config.toml
norm_place = "pre"
qk_norm = false
parallel_block = false
Each number is 128 + 32 x the weight over its row's rms, rounded and kept within 0 to 255. Layers, rows and columns count from 0. Numbers have three digits each. The size before them is the row's rms in percent of the matrix's.

# layer 3 attention value, 320x320, rms 0.0931, rows 195-215, columns 0-159
107:109097132107160128109069141132168106152091079141126146189099097119079123076125140114164120175166114121119114113123096146145105082135158156153134145134102163108087105144112119099190151148150162143141143176117133094164080172142123141169078120144133131098142165185113160124086180152178180110110130119183135083065069168160159108135102167063131167112137115162066126182131141137145153121129116131129123117115095159203177120146151178088196166136128125134099092115163121155110130150103106
112:158202100156207162102133112140099095111124095114098077123112145174078125145146091104121128114173094112104134142159117154156158153067137154165117119157133127149123056115136068117160099156138121123117125090116140109109170164168124112129085165102162092173155091133159127117103149104056130124108150070137127120139171168079120136098078108148112054086079120097141175161122127111126140137122136108109142133090077112080104176118084129164144139181151164136225126130113078096161158132149220
107:091162092167170131162143141097117146162105095132132149189156085157108086211166167146124124118120103114162100147150123138128098143146118091112075158179136198108160174160153072120065074184109136148141132150120098146128096113133157135126125220119162103143163129125129149157108135161167059070062097083096113090122144163141113156118133117077115191110184121134147061101145093132067130134152105124215142100106103109093061108053149102124094108071078185106117140148087154160167113134121181
112:151082151169115150133117096114135122141085132175118126193116133109131087111142177156083135143125156116169056131143144098127109133097110189084168012144155118095075152125086137162154138137159134182118166164197127184108128104211187163079173077157107111141124154141147106136147092158119176121156132087115164121181123147070159166144108076092139068157200171096091131161067074106186116127082158116135106134153171114105140156150121135125107140131152157200096124102143043134176094155127171
100:109106127148128113088108116146092167199104094123129111112095155145127152146148098119170142077079077087158119103097152128101133129140161179120180135118134122132093126116129174093101075150187167111096119075127183152074120116140132146184135180180120169181098138142100126120131150079172148117072098148151117092109167141163120161112121172087120150099101091143127130113073153211156141136065128144099056078134090099076117155152152072119118154113122163151201081128095184133116063178151163
109:097074131146168171093114134124164125157105074170163164108105070131119108168059130144185078144152080169121189097131099113069147129107116103115142079112129152104172213126111117169138117096142103076153159181149190186109124118085127073089105132092141124152069113141106149114168129151055134177092143127175158045122119102145130063127073128125146113109110146167190112170154156171088142093158123127154132108119173114185123184088130137095136148105090162090133146078171126112114109165096072
108:038173081134117063150132140137117072133112150124136162125096133122120126158200122149157113131164164125119139154153159127155139148100134126185127090168134154124174068128121057066127198120169062048109147078125174131103192185097097142164143132130120106085161177083139156141167120113094142093187119145136147130115138101120090148148120140090112140168135142112098124106130118090118085146077164151075162113127152179188167040133037131124063149125109125115131093097087161063128110151072126
102:117122115089137133148120104087153162067121131115137089141138141126181098137176141171178079148176071156164132131142126104092103151133092134099154112122108127126087119135129145165117077117126180153139219134107098162164131119138174187111151148129099150114136158110160131150109167141133061105100141180143128134170076134142147123088166053135152082195122126138153144164174164133107155112116111102091116097115109102071158172097129118158084082229089100131097086102110202171114158139068176
100:118141156131098105082130133097120148202122164161071108124152119116103172146114111150185185096234141168162140083155078157087145142137069131084066141125154128110161162103099131176073106145126044104129080153118141157153103129116134173088117151144148121128134143147102115141098078108127185093157082135083144178150128111092138094119113045137139166112149166162125140134101115162150113134064100154111155119184082118123143083104108117139134057140129132130086130200127150115131139143115098
112:074119135154160130127075118109223130113078150173120076173116124194139189113057116188038129121061037121114117148143143086137139127170122214182134188181152096094117140102107139118088156132144153129103044127183176086203163126154146108080129099088167145130082155110140151112174169161166105128199120139166140127113087100154098092127079104149158137125126088118071118144108150114167129105169079133119122148133152177138104143124111160108102118125084086078137179151145126083075160151117119
112:112155130170090117143100120172108190162127137095119152059132127143179116140132024136106062192146131117175118174117176106101152162189119105188090145093171111174132076066159130175106145145166097108180166084135118161123127135118125165133180106110139141086073126099136095150119147104137149083103150150172100169102097160144114187117099179135101084119061114046168168105089129106182097104188157121150128128099112172168055102079162069144151140087159165192104131085097136132139127135144069
116:081189144152145145143131067083140145130061125112158090129169139131149150190126121155102162139150161148139108120138171163135095080169102101135104117141112171123040112112094110116067163109104164171078128142111189099153136066201117136112117120121073108185137194126082119087131091140131092180127161189137136099133140149151102164132075154121096097149152173124170150154061146113179103101121058117120118096114138133108136156129127055128143157101173103148090157161149136065146117111143161
107:063070140120128080197130079103101111169149137120110127102126027094160110121125104144115123172132149103080119135123154206192084100077152123149180162102137114155096129159110179165142146123153127142134161094112111057109165125170135123181130093124112144131130135116130104110153190146126182127172060149126179135157152057127162189170159133107152135110099130144133102136096194131161085182130132133105121180132075167140160114109108177136121157155140164201109115201116117152121140073148095
105:184060112078141147159109078108077116161147123082077151125132131090132093142188117182152100145146094180130147095165114096122200125121131137163152088140118102140123152144123129116105210170085153063156125113169124120170088176144169129078127159106091141098082098144116138112140118089093115093114158082202087191094163202169077137159088092192149200109162105130108130113094106111140175126057147103133115164120124090141117128147065114076109121104091146173089161117088099126147130143144132
113:134110105132087109160129104128128110137129167170155115147098112140115097134152116141129134184181119109141108080144065122111118149121172160129144097146139097129138096132218069143124109159085071137100133110103172141164138163146188164129097174213135117160117109174168198140110110126135153125127097099142198114164143145078079108110115123105138140120162137147147085145166119158120146086083139167049141137096086096153164136099126103142095186146135157115108181129128084143161065122097086
105:135113143135103131086117104105081149163134122077131161127124186184087151093110151182122134131120178105152098140110180143112117160131140082125141099156116122111055139158148159099115108146109126163181090147157101127142177117149159067191119131125135136076057117084176119185153085140135080081150115154129094181152084133084198122154177120078166152137162127151149116143104115111147113064113119113108129130151158122097132106127168116129067124083097163165123199090104141125163137111101099
107:065084160103092105109153146125119161154080050157136159102137143117107127102088136163119196191135176093137100107107094141119149152136068156069094085173219128115066146165112186133096154089168163122095174026095121118135055125130135110132103105127086132186089087128099091116081145054173157147136149138129138129143105174132160157145157124109153125146122114103155125062184146131117170116182177158084120180121161115154130160109120114166112145124110160175067178164069127138127137155156118
112:130131132101140148135097169131054117141147097091131122127107151182079106166123145106170133163061118120112111153109174120114155113123097141126117146175090158196080081083121128081098140090140138201130162179157149083102126158133086106158200164132101130133115169172125145160140152094101050100183130182161168160175197130099158128158086110139082193116169123145131173126114203158101143083129109076165114089105128136106148148171138115101132149139149121108138116197110114124137113178135147
102:123054153125129122126168146107137131094125133099106143111092090123169098129054123136117133113119140140109134138135153149137111166053065148178172141152165146090085117090128139125127152085109170154152090110077088142135116105216158194075119101097081142109119116162158141119176096094103163174145136178114161178127087110116089133131152126194151109116082108160107115186113172060099185170131204133156164027087136191156106148125171092164126104101133126123121161182169130107139121131081150
107:098094118143189137070145131084163174199098115090110098072082108112085134142110100117175166146167117121120165139107146165101103213125087115110109119122146193112204122162127190139123135114111134117093103134104123137071148129201154124117175127148181145167160103096078148093123164191178194079117128142141048154137182121093103137104121098109130114086160115163114162070147110129143103088095108151107120089087165133134151128169129105170072147156125129101136120127154096168161073104103151
110:144090082115083151146105098086165112098159137150092222046128144100127149109129170169161120132162149167113143144115134109155154089091155177096114154135173095149101135107089180146119130165077063099110086147176140159214163151173100171130179161115123105190116100097182170155142093159164125067149204143108187117116059110153134160151170135125098149142156092117167141111097073087110121110124079136141129075139083093074092148128117175131157098089132147087141143148148136107099143130139130
# layer 3 attention output (transposed), 320x320, rms 0.0785, rows 195-214, columns 0-159
113:059114133130118128167147138102127114121101183172134062141161154114151113166138078187154151166151103127095139125146144110145098111107100104133083141178167054177148149145114125177133109130154092141192103112125081099131125083181127121125139179066090119101152162114116135123154098170083142149206101133096147156110122128120085142183217148167129115159147061127107191181116091112163096121148120220160137077174100119129104181087183109094085164124127054106165105111050082092109069108126120
115:101113155112161144181141131130152137191114086083132172154112107120100112081126065116130119159098159137181143139140136096072125121071156187128107109107130115166149126134132132128117160164162166158144132126169131154066057154116127189087128068193156124136132162089154141086127100076162129127150151139112145169094096150115124167163131096137158132123127160186088150115084131171117113144134031140152160167203099105077124082126171139126126113107129140063092147157105176154102123096059096
108:165155190117116138184158121146107152094182147158124146107139054132127183119126137093133140138105088106116120134181107119126174138098087148134113103119110160126133107140150101120125163070130079115125100126055149144133123064102123129164109127096109150169116132101146102156131104136121116065204151117136122157118097170163103119100190067079124107153106145187207156148181109163109132121133123105123112161164129213162140105127187154138162111132098117129104110054164095100167138103108160
115:092103095101163125150119129130128153134104186181140104108127126104125180188146102142149077098054118077075130134170068124082112176117191081143107145124080124114175105129191096159137129156120093109161142108130081169151092110118082085167121150120199132132099095198110112183114155173118072137132112125151103184111141154148121171147100172135098164117153122104130149124119143153099134099143046141094099140148118112159114149170152101191132125176138156123123148121171186136146161124185134
110:178132096114079150171150148176156104124093145143119070149109120115161175107090117176121120186196135155152079110167107120122147165161138086137142081158144112107136113158096174165134113188111144160119135144164098124109106164133121132071157100112107150142148114127200133128161078123055124162141108135120089163090094094122146058122169125120094142094182142159146127086152182077108071141128110074118109115101180054076156106107131067122167143114112104152123106063180125192132157142121108
113:121138117136069169123145146118089069114132167068113158128139167120161126140127123217109113133083147141109048202123082112139126129106104146126144167096085161129058111113141147109111116132093142115164137114159136054156112075120195128108179103146094128175195129095168112117111128133157141100143092113074067126104154173098069146136154157095143141087142123138111128123100127170113151195152111126113097164104116113132158077140070063116129149131177138147083093124094110078192145152200121
114:151077090128117108132101093167105130105090200131055144098099137097150059086135110092078175118112125169114139158124154132148147143145155162104148132058116120186146195134163173125089126151161120147174203212110166136090107174147153179072155094150123128094152140126165130126097183109180084070130121197113116117152132146103139136108145123046117074174136114163109140152105085148146128155105091127141181065141056113125159192095111170138083104108136137191167099148112113106102147142081142
107:127144151112091049139173113156078099141116156159120120164144099100111128102136077186082133162114103101101144073113077165167141124122145152159129144134123139149166100087112136102075098113058077199111139074111190133168100124163134115130133113145156214065157084167135134100115141172145153128130116071201122098114132101086112103135135057128077080075161126134102106133192146091102142141165153102161104090151100179174115156104104158120184124108127131103198157079127133111130166105135126
106:210176121162130098177121133149102140121127143136144126096070159099070130112132111143181124097052136126131072157172060124126141107118107135182156187179095095121098160189130092115106043093089173106089125117101083127094165187088164153210156113094138121101129127113092188122131135161086109129112075132072118073134127118120139163041083115159090148102136142182161131073126134096129123120131116119094137121116135146072122068127153156133104086146108135112082165102099139083089142113110137
116:140165068131110087097113185087140172155145088110119111128149091096110117091149120132131098111172193069126172104136146173178132074107144057071117088101149106145123109131104100122127167119082134144111149142097131117092140119132181092118130170142145126134131141124125147101144117096140110107106085136139087115246157156136137154184180179131122144136113116131128179117130108074072142212144151113127148091152097137116092183121166115105149167179113146160099161080143162108189149178136123
118:094070126148123104129135158067126095091099160125142161150105158134132139152103192083149111118144107157070157131115124169132131164113120134097149139118095094145118099221130128086180127210143082118073155100070106132124132137153164110063137085138153085142170122089121117097150093145138170180138174100051213091116037076115128148161158117157121136165153165149077132135185137115131133110089092122127111091171127086104167181127210160142103127179160119102171123136132134143141130109149128
116:109059118144160159137170099127132124101123139123164128135089131112100101124174127068113107169121073153104124135057145155156208106098146119135121154085135120130151091153044129080159116075130118065135122112127077136097127170086168143051122173090117149075126138107160165179146182188067171171104119101109124197126038146133107126087107096132141097100172117201104131107072114216105147138173125139166109164118163151096102115106123152115095146156116144191155088128139160133142128164142170
110:092183154143083156131098123116181199164163196112140123124109121086073135157119106075117149157115090142099174160136163153089130127167116135144168098160132124125126128115124134112093107136082128102144151153129159197114117108197110070135124062186118107122150152155073149132144152108157137140086133098144115124120094038126140176151113131133114050169155086123146188132100131106182114130154084169168142146171150203120170133098157116116138114126071133098096117120176119120171100155194131
110:097138172187128132144154090142104068116147134166159113114116119123104085181091131087119141165117135083097127109174108170102102111083160198165113149134127133132103084088140204101156060085151070120093140172129086087143158202165123110127143140089122179161146168162162175128122130142147101112165115165147162071217089118144145110143076107085131112159164172178158141141140160157119144161169128093130118143176103127112204128130180164103118035161131125123126132074138135099107102141107179
118:126157175067140128071121168168173075115084155074120135116060136092117156107141111151096091146091140109083146073064116160161097140085167141135160141208057183119104137147124152143109118073167116118135161151144116192048131055133083080165207094076130132119148177070136122150109149126121079141141112129126111121154038113121174114108085118155144117109090135092105042183142133148128130163140148132194137130137167145087108196149164145139121124086118156081121151165112120170142142102093148
109:073154079111115080169199121103151207133106162131128111106099105145140175065144151146162118108133089188079195138144126187140161121104125169102136126140143103099121120073126118118225141091125156130076103117162121112116169112146136149032144115124115160091142117073121081080124187159102137123126072126108105118161138117170128073136120113144073101149176126158131137116164151128118138150100131122116116112096112163137115123114134099141098111141165168115117146121124183153163069161099129
109:128123159150170142119119097142127148076186152153160086074149127180101154115148121106130097113144108101103145119203111077178114150133113130188132119060088141072164109170153089079119110138096093144183133164155140069147139142141128141103139190172157137089185100132133138159099147120128118113114107108142131167142158133098172099079108121194084090154152142132092093115074131094131096140098055067143144100181108117119099133166069122108119149096032129094161105121144151131107072096159179
114:131143103125090093168157137155151153143125155127124162123139093122146147118138104106147155112132154149122140108174081153158104112162034110125180153077190063067129135173129146122067062160131144120154079158180098111173172158146199153133157159199096109094164112135140143152118080161159158141174107093064143091170122124111115078154202112100169153116052148175162087130074141118172147098160152105110136129112102152127081116152200179132115113140118097113137131162106112106156097108090101
105:148147153156077140128110150180147162127110112156138160122109161131168138153124099098065133104165161124173155095066128113107150120178111142120078113094086116102170109123168137126129101134089125123169071118125153124118053190083115087112192151105153152072157064168072156164121105114158131095155077160139101137076150116139155126177115134124130122168132110105168146082146098150181130133105173105097136088103102123155157107124132139115107096119192104061113095110120163128180160156152104
114:165093087133156133174106188157085131160147099148063119147179141189164125117162105149106128105128146098099142059098106094113143141139161089133138188151149118088086092149120082134201105133155091151143102169116198129164129131131093163131110113103114206130121127152139139185126138098166139135165134112094106142199113096166131152143150140159049167149155149124176131134110169072140152080118164160127142160152147113138089115142112148136191126065118116127076108113104116098122118139120109